{"num_attention_heads": 2, "vocab_size": 512, "rope_fraction": 1.0, "extras": ["local attention windows", "a norm inside the MLP", "value embeddings", "short convolutions", "an embedding shortcut", "skips across layers", "capped logits"], "beta1": 0.9, "batch_tokens": 16384}
Each number is 128 + 24 x the weight over the matrix's rms, rounded and kept within 0 to 255. Layers, rows and columns count from 0.

# layer 6 MLP down (transposed), 512x128, rms 0.129, rows 413-465, columns 64-127
[[126 108 112 137 113 144 105  99 148  91 111 119  98 153 200 107 122 109 117 139 134 122 129 142 118 141 126 122  69 115 117  95 110 154 111 148 138 115 117 139 131 164 149 127 134 119 143 153 112  99 146 125 116 152 159 124 113 144 141 122 129 149 110 169]
 [160 125 123 112  94 146 170 128 118 124 118 121 120 154 127 125 127 125 152 150 107 161 142 137 108 162 145 148 141 109 131 139 117 133 138 118 129 101 141  88  77 145 146 104 120 143 161 133 122 135 109 115 118 160 109 151 144 132 117 113 144 106 144 167]
 [ 84 121 128 129 102 162 166  82 155 134 149 174 107  92 115 134 149 150 104 129 142 157 141 134 135 117 122 127 170 160 116 118 142 125  50 117  93 123 132 153 112 103  81 162 123 141 119 167  90 142 111 135 143  80 115 163 120  95 124 148 129 163 136 156]
 [139 135 117 149 158 126 108 130 125 145 133 117 115 130 181 141 134 128 104 143 111 147 166 107 116 114 114 159 100 145 138  82  79 164 151  92  95 156 157  85 122 182 148 134 132 124 148 174 103 127 149 128 104 101 145 152  94 147 129 117 113 127 132 165]
 [130  90 157 146 100 119 141  65 181 146 138 125 198 141 166 139 135 132 138 124 122 107  96 123 127 163 127 112 112 106 162 187 140 124 174 130 137 131  76 155 124 115 161 117 142 128 116 127 158 126 159  95 117 142 140 107 126 116 120 154 160 104  92 137]
 [ 98  85 169  80 155 132 107 114 158  73 139 110 147 142 104 164 100 107  90  99 141  98 127 174 128 137 145  79 120 114 147 113 107 132 115 129 133  83 166 172  87 155 128 138 132 106 112 146 153 120  84 142 152  99  66 120 157 154 145 155 148 136 144 159]
 [111 116 125 112 153 108 108 148 120 130 100 107 108 131 103 100 176 117 131 105 144 123  91 174 112 100 117 160 168 151 112 102 134 111 125 102 177 157 119 128 117 166 127 102 121 162 130 148  95  86  87 155 113  87 160 115 140 116 198 128 126 125 126 154]
 [129 176 135 146 152 153  96 139 137 127 164 118 118  94 131 104  75 140 134 132  82 147 134 159 138 105 132 135 183 148  84 132 116 112 112 164 118  97 129  99 129 123 133 146 162 135 110 119  97 122 143 126 151 136 147 137 100 144 107 124 186 106 146 125]
 [142 152 126 108 121 125 188 116 144 152  85 118 132 137  92 123  93 130 126 116 139 102 119 154 133 165 150  98 157 129 146 158 109 136 145 143 157 119  99 126 127  80 142 145 120 160 135 130 125 139 115 135 130 165  96 117 177 174  78 151 111 118 128 127]
 [123  91 128 121 101  97 177 117 143  77 106 150 127 109 137 130 159 127 134 134 117  88 135 130 110 128 124 105 127 106  65 104 112 128 134 153 144 121  78 122  68 174 119 121 110 146 101 144  98 121 125 120 152 126 146 135 127 104  69 100 146  99 136 144]
 [136 120 125 123 122 117 161 146 115 128 147 105 150 168 141  92 113 137 105 120 120 154 161 162 140 105 123 105 166 120 111 129 117  96 104 112  81 140 140 122 153 129 117 149 130 116 157 144 104 113  67 157  92  97 136 169  95  82 112 168 159 145 125 138]
 [132 136 134 136 148 110  88 102 150 132 137 105 138 112 120 175 118 148 147 133 125  96 133 121 127  89 163 131 156 115 120 153 113 126 139  87 146 136  88 118 112 139 139 160 141 111 111 109 124 122 134 145 116 146 155 136 143 103 111 128 145 137 132 107]
 [122 132 109  74 121 127 165 110 101 118 111 154 149 120 114 144 164  98 101 120  85 102 142 142 135 161 149  99 129 134 127 153 102  83 140 139 168  94 125 166 157 130 170 202 149 177 147  74 170 138 116 145 162 145  91 150 141  95 138  84 118  82 126 162]
 [138 118 100 175 171 138 104 142 161 137 110 123 123 130 169 109 112 140 120 141 121 129 147 120 127 104 106 121  96 110 104 143 145 129 116  93  97 119 136 120 121  93 149 156 116 111 143  84 107 105  98 137 121 176 122 124 125 115 105 132 118 120 152 136]
 [161  90 134 123 137 190 135 138 103  96 124 139 128 122 117 134 145 122 109 122 152 125 149 151 116 133  82 142 135 149 141 153 125 156 108 157 166  86 163 131  92 130 121 173 117 100 149 122 132 133 108 123 146 126 150 120 151 102 100 164 150 144 146 137]
 [133 144 154 115 139 161 124 133  88 111 115  85 150 117 135 118 153 124 106  97 142 121 115 132  78 139 128 117  94 126 152 116 193 100 120 146 113 117  62 165 141 144 108 132 116 122  89 108 115 136 133 131 131  80 147 156 151 120 140 152 135 103 131 120]
 [ 91 134 117 143 121 138 148 137 152 130 117 162 104  98 105 100 156 138 130 103 107  85 141 104 117 148 136  84 147 129 130 140  59 123 173 160 130 154 105 129 114 155 123 138  67 135 148 112 136 139 148 129 124 133 146 111 150 144 141 122 115 136 163 163]
 [119 152 127 157 103 143 127 111 151 140 156 126 117 131 142 131 109  92 145 146 133 149 137 111 142  95 132 144 122 145  98 101 118 125 120 121  73 115 130 166 152 167 143  89 136 101 145  88 148 128 115 104 111 131 122 166  86 146 143  90 149 155 122 123]
 [172  74 147 103 142 140 129  79 164 109 183 160 159 136 149 122 140 147 117 102 121 101 111 127 142 124 101 159  92 133 145 150 165 132 141 136 137 155 116 140 108 146 186 106 176 145 103 142 163 117 138  99 126 107 132 126 110 122 182 104 116 119 118 108]
 [178 102 147 159 131  89 113  83 123 172 128  96 128 131 134 139 118  99 130 118  77 114 155 207 148  71  97  96 133 124 170  84  96 105 117 109 113 135 105 145 127 145 123 120 114 116 102 121 132 119 119 180 110 153 134 146 113 156 135 128 118 138 108  62]
 [137 135 108 140 143 153 107 164 142 127 107 125 135 164 130 156  95 140  79 132  94 105 145 134 139 104 144 104 161 118 155  91 136 159 132 158 123 112 114 144 104 153 131 110 101 129 104 113 114 125 148 135 132 153 133 152 128 139 102  82 100 128 132 165]
 [111 123 140 117 118 146 116 137 146 161 197 169 115 118 124 151 110 109 152 106 165 155 125 102 136 121 155 143 130 117 115 161 122 128  98  85 102 124  73 132 176 149 119 124 132 149  91 122 103 154 118 137 124 165 165 103 103 109 108 151 111 140 129 116]
 [101 133 127 100 127 139 110  85 152 107 103 159 110 136  93  92  94 144 148 109 112 142 105 124 146 123 108  93 174 158 148 184 122 122 112 114 130 125 122  91  74 127 157 127 112 126 168 145 114 159 103 139 143 148 143 152 133  96 133 155 148 165 143 116]
 [108 104 166 108 138 107  96 152 138 167 149 132 125 101 132 170 107 127 118 151 124 103 132 157 161 145  90 113 129 127 139 124 128 169 134 130 130 143  95 142 156 115 103 140 104 111 119 138 157 152 172 124 122 128 115 149 127 134 113 115 125 110 130 121]
 [112  80 194 110 136  93 176  97 168 122  83 107 130 144 131 129 126 117 155 117 128 185 119 123 160 126 127 128 142 144 105 124 136 158  81 109 201 126 126 119 111 159 135 134  99 116 105  87  61 139 129  95 125 159 156 144 171 107 143 154 172 106 131 177]
 [185 107 128 136 119 124 111 112 127 146 160 119 135 119 121 129 115 132 116 129 142 156 122 163 108 114 121 144 148 155  88 119 135 113 102 156  97 103 139 145 162 130 136  86 130 150 107 118 151 167 127 115 144 152 100 118 138 136 143 136 165 135 120 111]
 [126 121 106 117 140 139  98 124  87  86 149 118 124 127  97 130 100 145 128 137 119 105 134 107 142 111 119 145 135 118 128 117 139 153 148 137 163  86 139 110 154 150 127 120 146 139  77 179 179 121 140 156  85 108 132 123 108 129 125 127 150 141 122  87]
 [124 170 132  77 114 146 114 156 164 111 126 130  94 106 110 104 119 156 140 109 153 110 147 118 123  87 117 143 133 136 103 142 125 100  79 140 124 102  95 156  97 146 127  64 114 159 127 132 133  96 144 136 171 108 117 148 114 124 152 119 122 186 105 115]
 [116 171 178 102 168 124 137 140 133 168 136 102 108 111 117 132 132 123 164 123 156 144 100 143 124 141 182 149 140 137  90 109 153  79 131  73 198 127 130 132 171 131 106 137 146 139 166 138 141 103  82 148 113 102 133 112 138 137 199 167 116 163 156 112]
 [110  83 125 141 132 143 110 159 141 152 106  98 126 137 116 112 118 107 107 170 138 118 142 112 123 130 161 147 116 126 145 114 116 129 113 110 101 164 140 153 128  97  92 132 126 128 137 157 127 134 114 117  65 133 118 117 147 105 113 108 107 132 162 110]
 [ 96 154 113 151 113 169 148 139 133 182 142 124 104 116 150 115 190 109 108 102 171 132 124 138 156 174 140 131 101 124 145  79 171 116 159 108 150 159 129 141 136 140 167 149  65 143 110 127 102 127 147  91 152 125 121 129 121 162 143 124 151 101 120 154]
 [103 156 142 186 131 147 162 160 112 139 147 140 150 117 120 148 111 106  99 154 163  86 129  81 144 149 171 160 120 139  78 137 125 160 110 128 101 148 122 103 162 161 137 110 151  96 106 143 164 143 109 136 136  67 146 135 121 144  90  80 104 166 108 108]
 [144 114 118 132 135 135  91 100 154 142 154 163 132 174 102 159 120 127 118 113 108 131 191  77 136  89 126 175 129 110 167 138 139 134 101 103 155 130 149 121 126 173 139 150 107  93 109 109 116 142 105 123 127 101 134 151 115  96 130 159 100 128 110 110]
 [117 162 160 161 142 102 127 107  86 144 158 106 113 124  61 173 112 105 138 123 150  83  99 165  98 126 143 131 119 117 145 164 171  98 139 120 145 127 101 115 107 151 100 108 138 125 104 147 129 119 131 139 142  95 116 118 138 118 132 130 148 106 142 135]
 [126  94 116 113 139  84  96 158  80 147  88 126 134 138 140 116 140 129 136 153 130 137 140  96 139 100 156 124  92 123 164 142 127 128 112 131 116 183  97 131 149  90 109 160 154 111 110 106 151 110 132 127 126 129 124 123  91 123 121 152 122 101 134 141]
 [132 145  94 114 145 149 140  97 151 113 123 196 127 152 126 137 108 148 114 156 143 134 157 154  82 136 102 134 116 130 181 149 112 151 162 144 147 140 118 162 149 124 127 111 145 127 124 140 147 117 104 110 100 136  73 105 139 106 144 126 125 131 112 121]
 [119 136 121 115 135 157 121 162 148 124 115 132 135 116 108 122 146 162 141 111 152  81 115 117 150 117 117 146 117 138  88 136 123 146 129 155 138 150 156 130 108  90 141 115 101 119 161  80 147 115 122  76 120  50 128 147 129 153 115  98 131 115 147 107]
 [144 117 119 136 145 107 118 155 108 135  99 113 145 133 132  89 162 150 131 137 127 127 133 146 162 134 109 112 147 153 169 167 177 104 129 158 131 145 116 136  88 187 108 170 139 115  88 170 152 141 133 125 125  56 105 148  51 121 100 131 133 120 117 106]
 [128 173 108 146 154 106  97 168 131 163 121 131 111 158 106 139 176 139 129 100 152  91 103 176 132 160 113 121 144 149 171 157 144 129 103 137 142 135 136 150 107 109 138 117 110 205 107 151 132 165 128 134 116 139 119 149 132  82 115 153 140 178 133 143]
 [121 115 101 129 149 120 128 139 149 123 117 150 156 163 146 113 107 151 101  94 137 143 155 167 111 132 124 136 128 153 114 128  98 110 139 123 129 151 108 158  92 141  99 147 130 124  95 119 123 100 115 119 112 206 116 116 117 120 126 113 131 149 138  88]
 [105 136 142 101 110 157 120 141 109 108  92 116 136 147 121 142  96 119 122 149 123 152 115 104 139 125 134 124 149 105 139 192 141 144 133 120 117 106 110 159 165 133 108 138 147 104 148 118 135 140 146 105 184 123 121 141 141 130 101 131 144 135 112 104]
 [131 120 140 171  97 119 117 129 135 181 144 166 106 132 183 101 145 137 149  97 167 119 133 160  83 138 137 150 135 116 112 101  97 141 128  99 135 149 154 132 132 117 145 125 115 143 110 124 121 145  98 104 146 150 114 170 119 149 144 110 119 150 127 131]
 [130 140 152 144 133 145 147 105 120 114 134 152 125 102 106 119 127 141 108 137 125 147 183 128 128 123 123 143  76  86  99 131  88 109 118 150 109 119 122 134 125 151 109 135 167 172 113  93 142 140 131  73 115 115 138 160 116 106 174 146 120 162 142 103]
 [138 118 107 103 141 146  87 149  89 138 147 141 112 126 138 117 103 141 146 129  83 135 172 101 108 101 107 177 100 105 140 153 121 125 136 133  99 187 133 110 148  95 105 156 115 146 115  44 133  85 119  84  96  98 121  94  87 107 131 149 121 124 158 148]
 [123 144 113 145  89 117 123 141  82 120 189 176 140 136 169 159 127  90  99 148 108 106 100 117 165 104 163  71 147 120 104  83  79  79 168 161 113  85 101 107 136 150 103 127 151 106 161 155 145 123 147 121 142 136 136 147 138 115 105 143 112 126 118 154]
 [104  90 104 103 100 131 134  96 126 117 139 108 170 161 130 101 150 149 127 150 108 107 100 123 128 178 124 169  63 111 137 159 113 127 107 181 119 170 116 151 133 117 155 135 169 143 151 138 134 141 119 153 118 129 158 103 110 167 124 145 131 123 148 102]
 [146 146 167 118 120 191 101  89 133 162 136  78 156 131  80 146 142 192 171 110  57 123 111 120 129  97  69 171 131 122 158 148 113 153 144 117 166 119 111 121 138 101  93 170 108 121 174 138 134 201 104  93 118  76 134 153 129 153 155 105 143 163 131  93]
 [135 102  82  87 104  92 136 116 150 140 111 102 133  99 124 166 145 100 129 125 113 139 135  74 159 152 141  75 186 137 128 122 147  86 127 115 122 146 131 150 111 154 104 139 130 135 117 142 126 105 111  97 115 102  88 131 137 133 111 138 179 138  98 134]
 [100 125 111 139 101 118 138 109 110 152 129 113 151 186 118 171 136  96 121 162 115 134 138 132 137 129 143  99 135 122 169 124 143  71 118 167 115  83 136 127 159 182 153 156 127 157 124 145 147 147 136 102 175 149 144 138 131 112 140 130 115 113 171 108]
 [141 110 166 133 149 147 131 170 154 140 184 158 138 129 162 139 120 142 155 153 144 114 134 118 128 135 107 152 130  73 116 170 111 126 129 112  95 151  88 109 161  70 134 101 151 144 114 110 138 109 159 122 122 106 101 116  82 124 115 111 107 165 103 118]
 [122 151 116 163 129 116 118 120 142 116 162 128 134 129 140 166 103 149 121 154 140 109  88 160 103 166 118 128 109 132 129 107 150 104  98 136  88  89 112 113 167 166 147  98 140 140 110 124 107 148 145 140  79 100 125 105 129 146 109 100 132 112 134 171]
 [203 104 116 160  92 133 144 118 131 116 138 101  89 173 157 140  59 139 157 101 107 164 140 106 133  98 153 149 140 118  95 176 170 169 145  91 155 113 130 121 104 128 128 123  97 137 149 160 125  78 165  99 140 153  87 118 141 150 145 106 126 149  76 109]
 [146  82 149  99 121  97 150 174  99 124 131 131 126  78 120 150 166 123 164 142  89 116 155  97 131 151 107 158 187 100 145 106 128  95 167 120 122 177 151 164 148 119 105 130 109  86 155 136 115  93  87  90 152 104  97  73  56 143 125 141 164 156 142 104]]
# layer 6 MLP up, 512x128, rms 0.134, rows 414-465, columns 64-127
[[143 122 132 125 140 130 169 158 129 126  71 115  86 117 121 138  99 141 168 128 117 136 114 119 144 106 103 109 138 153 140 104 130 108 103 110 120 132 135 145 121 106 142 178 110  94 120 129 115 165 130  96 133 153 115 108 186 115 165 106 129  96 109 110]
 [127 123 148 106 147 117 136 157  96 149 109 130 139 112 106 119 121 119 147 129 112 140 127 127 107 116  88 173 130 134 137 148 149 134 118 135 123  91 118 135  98  50 145 120  95 140 115 132  92 127 130  96 157 103 130  65 134 138 157 158 137 167 146 109]
 [126 121 123 138 147 163 142 129 102  96 112 163 114 117 110 167 115 132 131 171 117 102 113 122 158 125 115 112 196 115 176 130 138 140 145 144 130  92 126 138 140 109 116 145 127 123 138 115 169  92 111  95 136 114 124 154  81 167 161 100 107  75 103  98]
 [140 134 139 127 111 149 162 125 129 134 137 120 158 119 116 112 104 147 141 188 127 123 151 181 104 131 110  98 130 168 137 135 112 157 154 145  86 121 113 118 139 134 143 137 119 106 121 151 151 127 122 144 119  94 137 107 153 125 136 102 148 136 142  99]
 [121 121 114 164  93 120 110 155 150 138  84 101  92 139 109 113 104 128 160 138 140 168 157 132 152 145 145 136  99 148 119 139 155 116 121 118 104 114 151 125 122 123 135 127 141 129 131 154 101 129 108 124 143 137 159 100 147  94 157 125 169 147 170  80]
 [142  87 124 140  99 121 149 123 109 130 128 112 118 124  73 132 151 165 138 110 119 151 107 143 161 133 131 116 144 144 124 154 121 135 155 121 113 119 122 110 152 128 152 147 146 118 113 117 117 131 140  97 102 112 142  93  96 144 162 132 128 116 129  85]
 [128 124 119  85  91 110 135 150 125 112 109 118 141 135 100 152 146  65 166 125 141  69 121 131 125 109 126 114 130 136  84 126 121 150 182 171 141 138  97 132 167 126 122 171 119 127 121 135 119 142 139 104 104 117 113 131  93 127 150 118  92 142 149 113]
 [141 172 156 132 159 117 168 180 130 104  90  99 109 127 134 128 170 141 137  91 122 121 137 135 152 132 146 109 124 163  99 116 112 125 103 135 119 117 133 135 150 132 122  97 109 148 117 142  89 135 120 133 108 133 142 133 170 106 142  93 115 125 109 101]
 [152 142 138  69 126 159 155 151  99  86 118 127 151 105  89 122  98 134 160 137 172  89 122 153 138  99 184 143  96 196 121 126 150 110 137 156 128  92 104 118  80  65 148  97 117  98 122 106 134 115 146 111 133 109 154 124 137 144 161 137 154 156 103  99]
 [157 118 113  87 133 147 102 106 108 114  85 100 125 130 126  96 164 131 128 106 129 109 123 144 127  96 141 151 143 151 156 114  86 146 143 113  79 138  89  85 103 153 149  99 105 124 141 143  92 112 103  87 135 117 132 107 185 160 134 109 108 135 123 109]
 [144 133 113 165 113  89 135 140  99 120 102 122 123 134 118 137 115 141 126 138 160 140 179 165  93 144 141 152 129 111 121  99 143 127 128 125 124  90 153  96 143 117 125 113 104  76 136 150  77 156  81 125 114 112 156  81 119 138 145 108 151 130 156  88]
 [120 135 128 140 143 136 156 160 105  99  87 128 148 148 128 136 122 164 134 169 135 126 127 135 128 126 135 133 127 142 157 169 177 125 155 144 133  98  94 108 138  91 141 136  93 120 123 148 122 118 140 125 103 120 140 138 111 140 154 122 134 149 120  86]
 [132 119 138 116  94 105 120 131 112 107 132 117 168  90 140 101  95 110 133 140 145 137 123 137 107  94 133 137 148 145 153 159 124 131 129 118 115 151 147 108 151 111 102 149 137 153 151  81 150 112 135 127  99 121 111 164 120 153 118 124 167  98 121 112]
 [134 169 145 100 140 140 103 134 132 117 123 122 163 117 115 133 138 159 115 126 164 107 114  99 123 147 141 144 133 119 130 130 134  65 133 151  81 102 149 112 159 138 148 113 106  77 135 122 103 123 144 100 102 103 120 127  94 150 164 127 120 165 131 109]
 [153 125 152 119 125 122 111 149  74 133 111  94 144  82 124 142 142 146 122 114 109 129 112 131 133 146 142 149  74 136 159 147 123 152 125 148  93 150 113 142 132 125 107 172 118 123 126  50 140 141  96  76 136 121 177 101 104 150 141 169  86  99 141 129]
 [ 95 126 144 151 131 132 142 136 126 113  94  84 125 139 117 118  99 110 154 108 129 155 165 150 114 145 134 105  98 145 123 125 151  79 114 150 113 105 153 131 108  86 131 122 107 107 169 146 116 130 169  94 143 101 164 100 160 168 137 136 163 182 185  94]
 [144 128 162 108 124  90  90 146 113 119  95 129  90  81  97 115  88 156 136 105 137 135 109 164 114 123 156 161 142  94 131 108 117 126 109 121 114 147 161 102 152 128 138 142 111 126 156 112 143 108 141 105 114 140 109 132 144 146 110 129 114 124 137 140]
 [142 106 146  84 166 144 145 128 125 129  71 112 111  94  80 139 142  61 152 132 149 153  91 117 170  55 135 150 162 139 152 140 106 132 110 150 104 124 121  70 144 112 135  97 116 121 178 137 113 141 122 109 120  98 141 114  95 125 129 114 151  92 145 108]
 [125 100 103 106 111  81 129 145 145 109 113 155 150 124  89 187 130 109 156 149 108 153 124 137  96  92 150 124 121 216 177 102 130 105 119 100 131  84 161 111 116 138 122  96  91 117 174  74  84 134 165  79 121 109 145 100 135 123 144 119 103 129 157 122]
 [144 112 143 128 107 142 102 169 150 141 151 128  84 105 101 151 139 106 122 137 118 141 166 136 121  93 100  56 152 138 150 123 137 156 185 137 167 116 129  87 143 108 105 153 125 121 154 103 141 102 128 118 116 110 127  83  91 111 146 162 138 164 144  92]
 [100 131 152 128  96 113 130 162  83 140 122  71 124 118 134 118 116 148 178 123 164 152 115 176 123 134 129 127  95 136 152 103 129 145  74 124 155 111 116 117 144  93 117 123 134 112 139  98 124  98 177 126  66 145 118 128 129 131 159 135 121 139 124 148]
 [118 144 120 107 146 136 125 106  86 167 144 107 170 116 101  86 130 149 172 151 134 132 107 136 105 130 139 164 119 129 139 144 128 129 101 136  88 103  98 141 149  89  97 154 117 117 120  87 116 114 133  94  75 115 132 107  95 114 136  83 104 131 139 109]
 [172 119 139 125 119 106 119 132 138  98 139 119 108 144 112  88 129 114 105 175 110 132  80 151 141  78 139 167  86 118 137 109 108 111 140 143 110 142 131 124 104 134 111 107  99 130 137 105 104 138 157 132 127 114 134  97  96 152 152 133  88 161 150 162]
 [128 105 141 112 132 110 152 128  84 161 150 114 101 139 114 103  98 138 140 110 159 109 104 133 111 107 182 139 118 150 139 133 128 177 142 163 102 132 149 112 111 103 110 111  97  92 167 142 147 156 111 138 129 133 127 119  99 134 149 127 112 138 143  73]
 [134 124 141  99 140 152 154 114 142 135 119 121 121 118 132 132 154 118 143 165 113 129 148 132  75 132  89  77 148 131 115 128 128 144 119  95 150 121 122  99  90 107 105  81 137 119 157 139 127 106 140 146 146 137 129 113  76 132 125  72 151 157 146 131]
 [156 145 170 104 112 122 148 112 105  96 138 132 110 127 112 127 135 135 107 122 150 141 158 158 137 145 126 146 117 154 145 110 131 151 168 159 113 127 137 108 102 104 156 114  71 138 169 151  98  97 135  86 119 113 160 129  95 166 137 135 170 157 164 111]
 [138 134 157 113 138 120 146 145  98 138  84 103 121 161 113 162 126 122 154 130 139  68 122  94 111 176 102 167 135 162 161 117 140  93 132 135 161 129 110 103 118 147 134 159 132 108 125 102 151 148 159 128  89 108 108 106 129 133 124 122 155 160 155 107]
 [144 128 153 152 124 168 118 128 124 152  86 113 117  91  92  87 146 151 141 129 126  99 137 119 122  92 111 164 114 135 147 113 103 150 112 142 122 153 106  37 104 117  88 139  83 114 149  78 140 191 105 129  89 104 183  88  90 192 179 144  79 109 151 118]
 [114 121 130 145 128 136 130 166  65 121 129  97 107 122 100 116 122 155 126 138 105 113 151 138 120 104 105  64 129 142 112  93 108 121 128  95 169 147 131 160 114 102 103 125 114 108 152 109 115 131 156 120 124 107 124 119  94 132 157 111 144 155 133 131]
 [137  78 126 137 138 164 118 153 138 166 139 156  69  93  97 120  87 107 155 123 137 112 112 154 126  95 135 102 124 115 134 137 119 150 149 181 116 104 124  88 168 140 106  86 107 115 124 138 117 117 164 127 166 129 151  98 125 135 112  76 158 182 142  74]
 [139 136 139 130  88 126 121 109 132 107 122 113 140 124 121  95 154 134 163 108 157 102 138 171 134 134 167 120 160 175 158 168  81 159 142 125 155 150 136  62 130 147 129 129 121 149 120 129 142 146 174 122 103 113 125 139 117 122 151 136 126 120 152 140]
 [118 111 149 105 124 122 129  99 134 141 128 105 101 135 131 136 107 153 115 109 196 110 160 127 127 172 113  87 121 134 108 114 154 102 125 121 144 127 199 109 152  84 114 143 142 129 132  80 139 130 101 111  98 107 160 114 130 133 155 130 111 131 111 122]
 [179 162 150 116 141 132 138 127  79  79 115 136 152 108 132  87  98 157 123 125 112 100 111 113  65 108 126 107 185 136 166 146 132 102 147 122 140 133 125 119 137 123 156 126 114  97 118 120 108 143 137 127 144  78 139 127 140 133 155 155  73 137 146 120]
 [125 125 121 148 145 115 129  99 111 153 147 127 113 114  82 100 180 108 169 142 120 159 120 120 118 136 178  93 129 102 153 155 154 126 139 159 146 141  75 133 168 131 108 126 119 137 142 150  77 145 147  88 116 109 101  85 128 111 140 131 138 124 135 108]
 [151  97 128 154  97 111 102 120 126 109 135 154 126 150 108 108 139 156 177 136 135 104 157 143 127 125 127 136 124 146 110 115 145 127 153 128 155 125 120 139 146 127 138 109 101 111 170 100 115 104 131 175 144 129 143 122 109  98 133 178 157 115  93 121]
 [115 171 114 117 118 119 153 137 146 117 113 114 123  96 104 127 172  92 103 209 153 145 147 152 141 111 124 150 120 140 143 144 140 136 101 109 120  91 157  97 132 123 107 130 119 117 115 156 150 151 143 141 128 117 135 123 141 156 138 179  79 139 127 119]
 [161  99 116 128  75 148 120 162 116 189 103 114 163 107 106 148 102 150 140 163 153 112 110 133 111 141 156 133 112 125 159 143 139 118 107 162  99  95 138 125 137 139 129 126 112 111 144  94 103 143  99 143 136 119 120 127 123 115 124 142 137 178 132 111]
 [126 127 129 104  97 120 136 134 124  91 138  84 132 118 109 184 136  36 115  97 118 120 180 137 120 128 102  83 157 146 163  93 160  58 144 175 127 148 155 161  69 134 118 169 117 116 151  71 127 112 116 137 123 138 152 156 126  88 131 129 156 159 106 104]
 [111 115 153 139 134 142 106 113 139  50 141 111 113 139 125 118 162 101 104 132 132 136 105 152 105 135 160 105  89 104 159 143 143 107 161 168 123 135 139  70 126 112 131 126 148 141 124 110 109  93 150 104 100 101 114 131 136 122 151  98 139 129 149 143]
 [155 119 124 152 132  82 129 172 110  59 116 142 119 128  86 104 140  93 110 129 157 137 126 136 127 114 127 142 123 142 137 147 118 116 155 103 123 113 150 106 144 128 111 133 111 157 173  60 115 127 124  61 134 126 181 141  70 100 119 109 100 130 120 143]
 [145 156 160  83 130 164 121 168 147 131 122 105 141 145  81  88 109 115 112 176 112 143 124 107 116 106 133 126 112 151 137 155 125 136  83 100 153 158 118  78 108 152 117 157 124 149 166 108 112 142 128 177 136 136 112 140 106 108 129  97 136 118 146 121]
 [160 118 129 110 184 112 121 161 110 153 138  97  95  96 111  94 133 133 119  97 107  99 143  91 130 119 120  97 106 140 120 155 113 142 103 151 116 181 110 139 151 168 133 111 112 114 123 100  89 145 100 153 118 111 114 111 116 158 135 113 169 151 145 136]
 [126 126 111 114 136 158 145 146 130 121 156 128 135 141  99 126 129 155 179 135 138 114 104 155 134 114 119 113 129 135 126 171 117 132 125 149 108 143 136 103 181  74 139  97 100 124 187 113  82 121 145 151 156  81 165 118 123 111 135 152 126 126 122  89]
 [113 120 138  90 104  87  92 102 112 127  84 141 146 119 144 144 148 148 123 142 160 145 105 145  68 123 116 138 135 123 190 121 129 139 110 141 113 143 120 107 147 114  84 135 145  85 139 122 118 163 112 115  95 128 126 130 163 131 153 164 145 167 130 104]
 [135 138 157 122 154 113 131 111 118 129 153 136 124 109 118  94 141 200 141 134 118 163 146 152 118  99 153 137 141 154 115  96  94 104 104 109 145 168 124  71 106  74  82 154 123 147 118 107 152 124 135 146  96 112 124 154 149 144 149 115 141 145 170 116]
 [157 139 131 126 102 134 156 130 105 105 113  85 107 110 104 183 121 123 172 113 145 151 149 193 111 119 116 105 153 189 150  89 159 135 129 135 147 113 162 160 117 111 120 137 131 111 143 105  89 137 127 104 118 123 102 125 137 120 145 131 139 110 117  78]
 [145 135 138  95 157 149 133 161 133  72 124 158 161 124 112 122 130 143 146 115 150 109 116 133 136 119 141 128 137 148 140 122 137 143 142 106 130 103 119  93 140 102  87  97 126 101 141 126 100 120 141  88  97 125  91 118 145  91 169 140 157 153 141 124]
 [138 121 207 100 115  87 145 154 114 172 114 108 109 163 106 118  92 137 147  97 117  70 122 158 137 100 136 108 114 163 122 122 123 142 162 141 130 142 164 159 125 124 138 151 121  71 125 143 122 117 138  95 153 128 115 152 131 121 100  91 136 108 156 135]
 [143 118 152  64 108 132 148  96 112 177 136 126  91 122 125 143 136  78 104 108 103 158 108 154 124 121 130 134 115 142 104 137 163 114 167 113 105  94 122 106 105 153  98 156 141 150 154 116 108 125  94  88  81 119 119 124 163 119 142 149 108 159 184 105]
 [ 91 117 123 123 140 125  89 126 114 131 117 129 137 120 122 116 134 152 119 102 138 115 133 142 137 134 166 159 135 148 187 146 158 113 132 154  97 150 151 128 106 108 121 107 101  86 105 142 139 131  75  59 116 114 114 130 115 137 134 106 125 123 132 112]
 [130 129 150  78  82 126 139 184 116 163 142  99  95 138 117 139 163 105 151 109 154 120  92 126 103 121 150 138 160 152 138 172 165  94 149 146 132 134 116 126 137  86 128  96 104 134 142 113 101 160 144 135 163 122 136 150 138 179 144 104  97 124 122  70]
 [136 149 165 137 124  88 149 124 101 187 142 139 127 106 144 105 141 144 145 133 156 152 102 155  98 119 116 138  87 156 147 111 119 134 111 156 168  93 127  98 141 112 124 167 104 130 154 105 109 148 139 113 126 105 105  86 126 102 139 133  81 153 146  99]]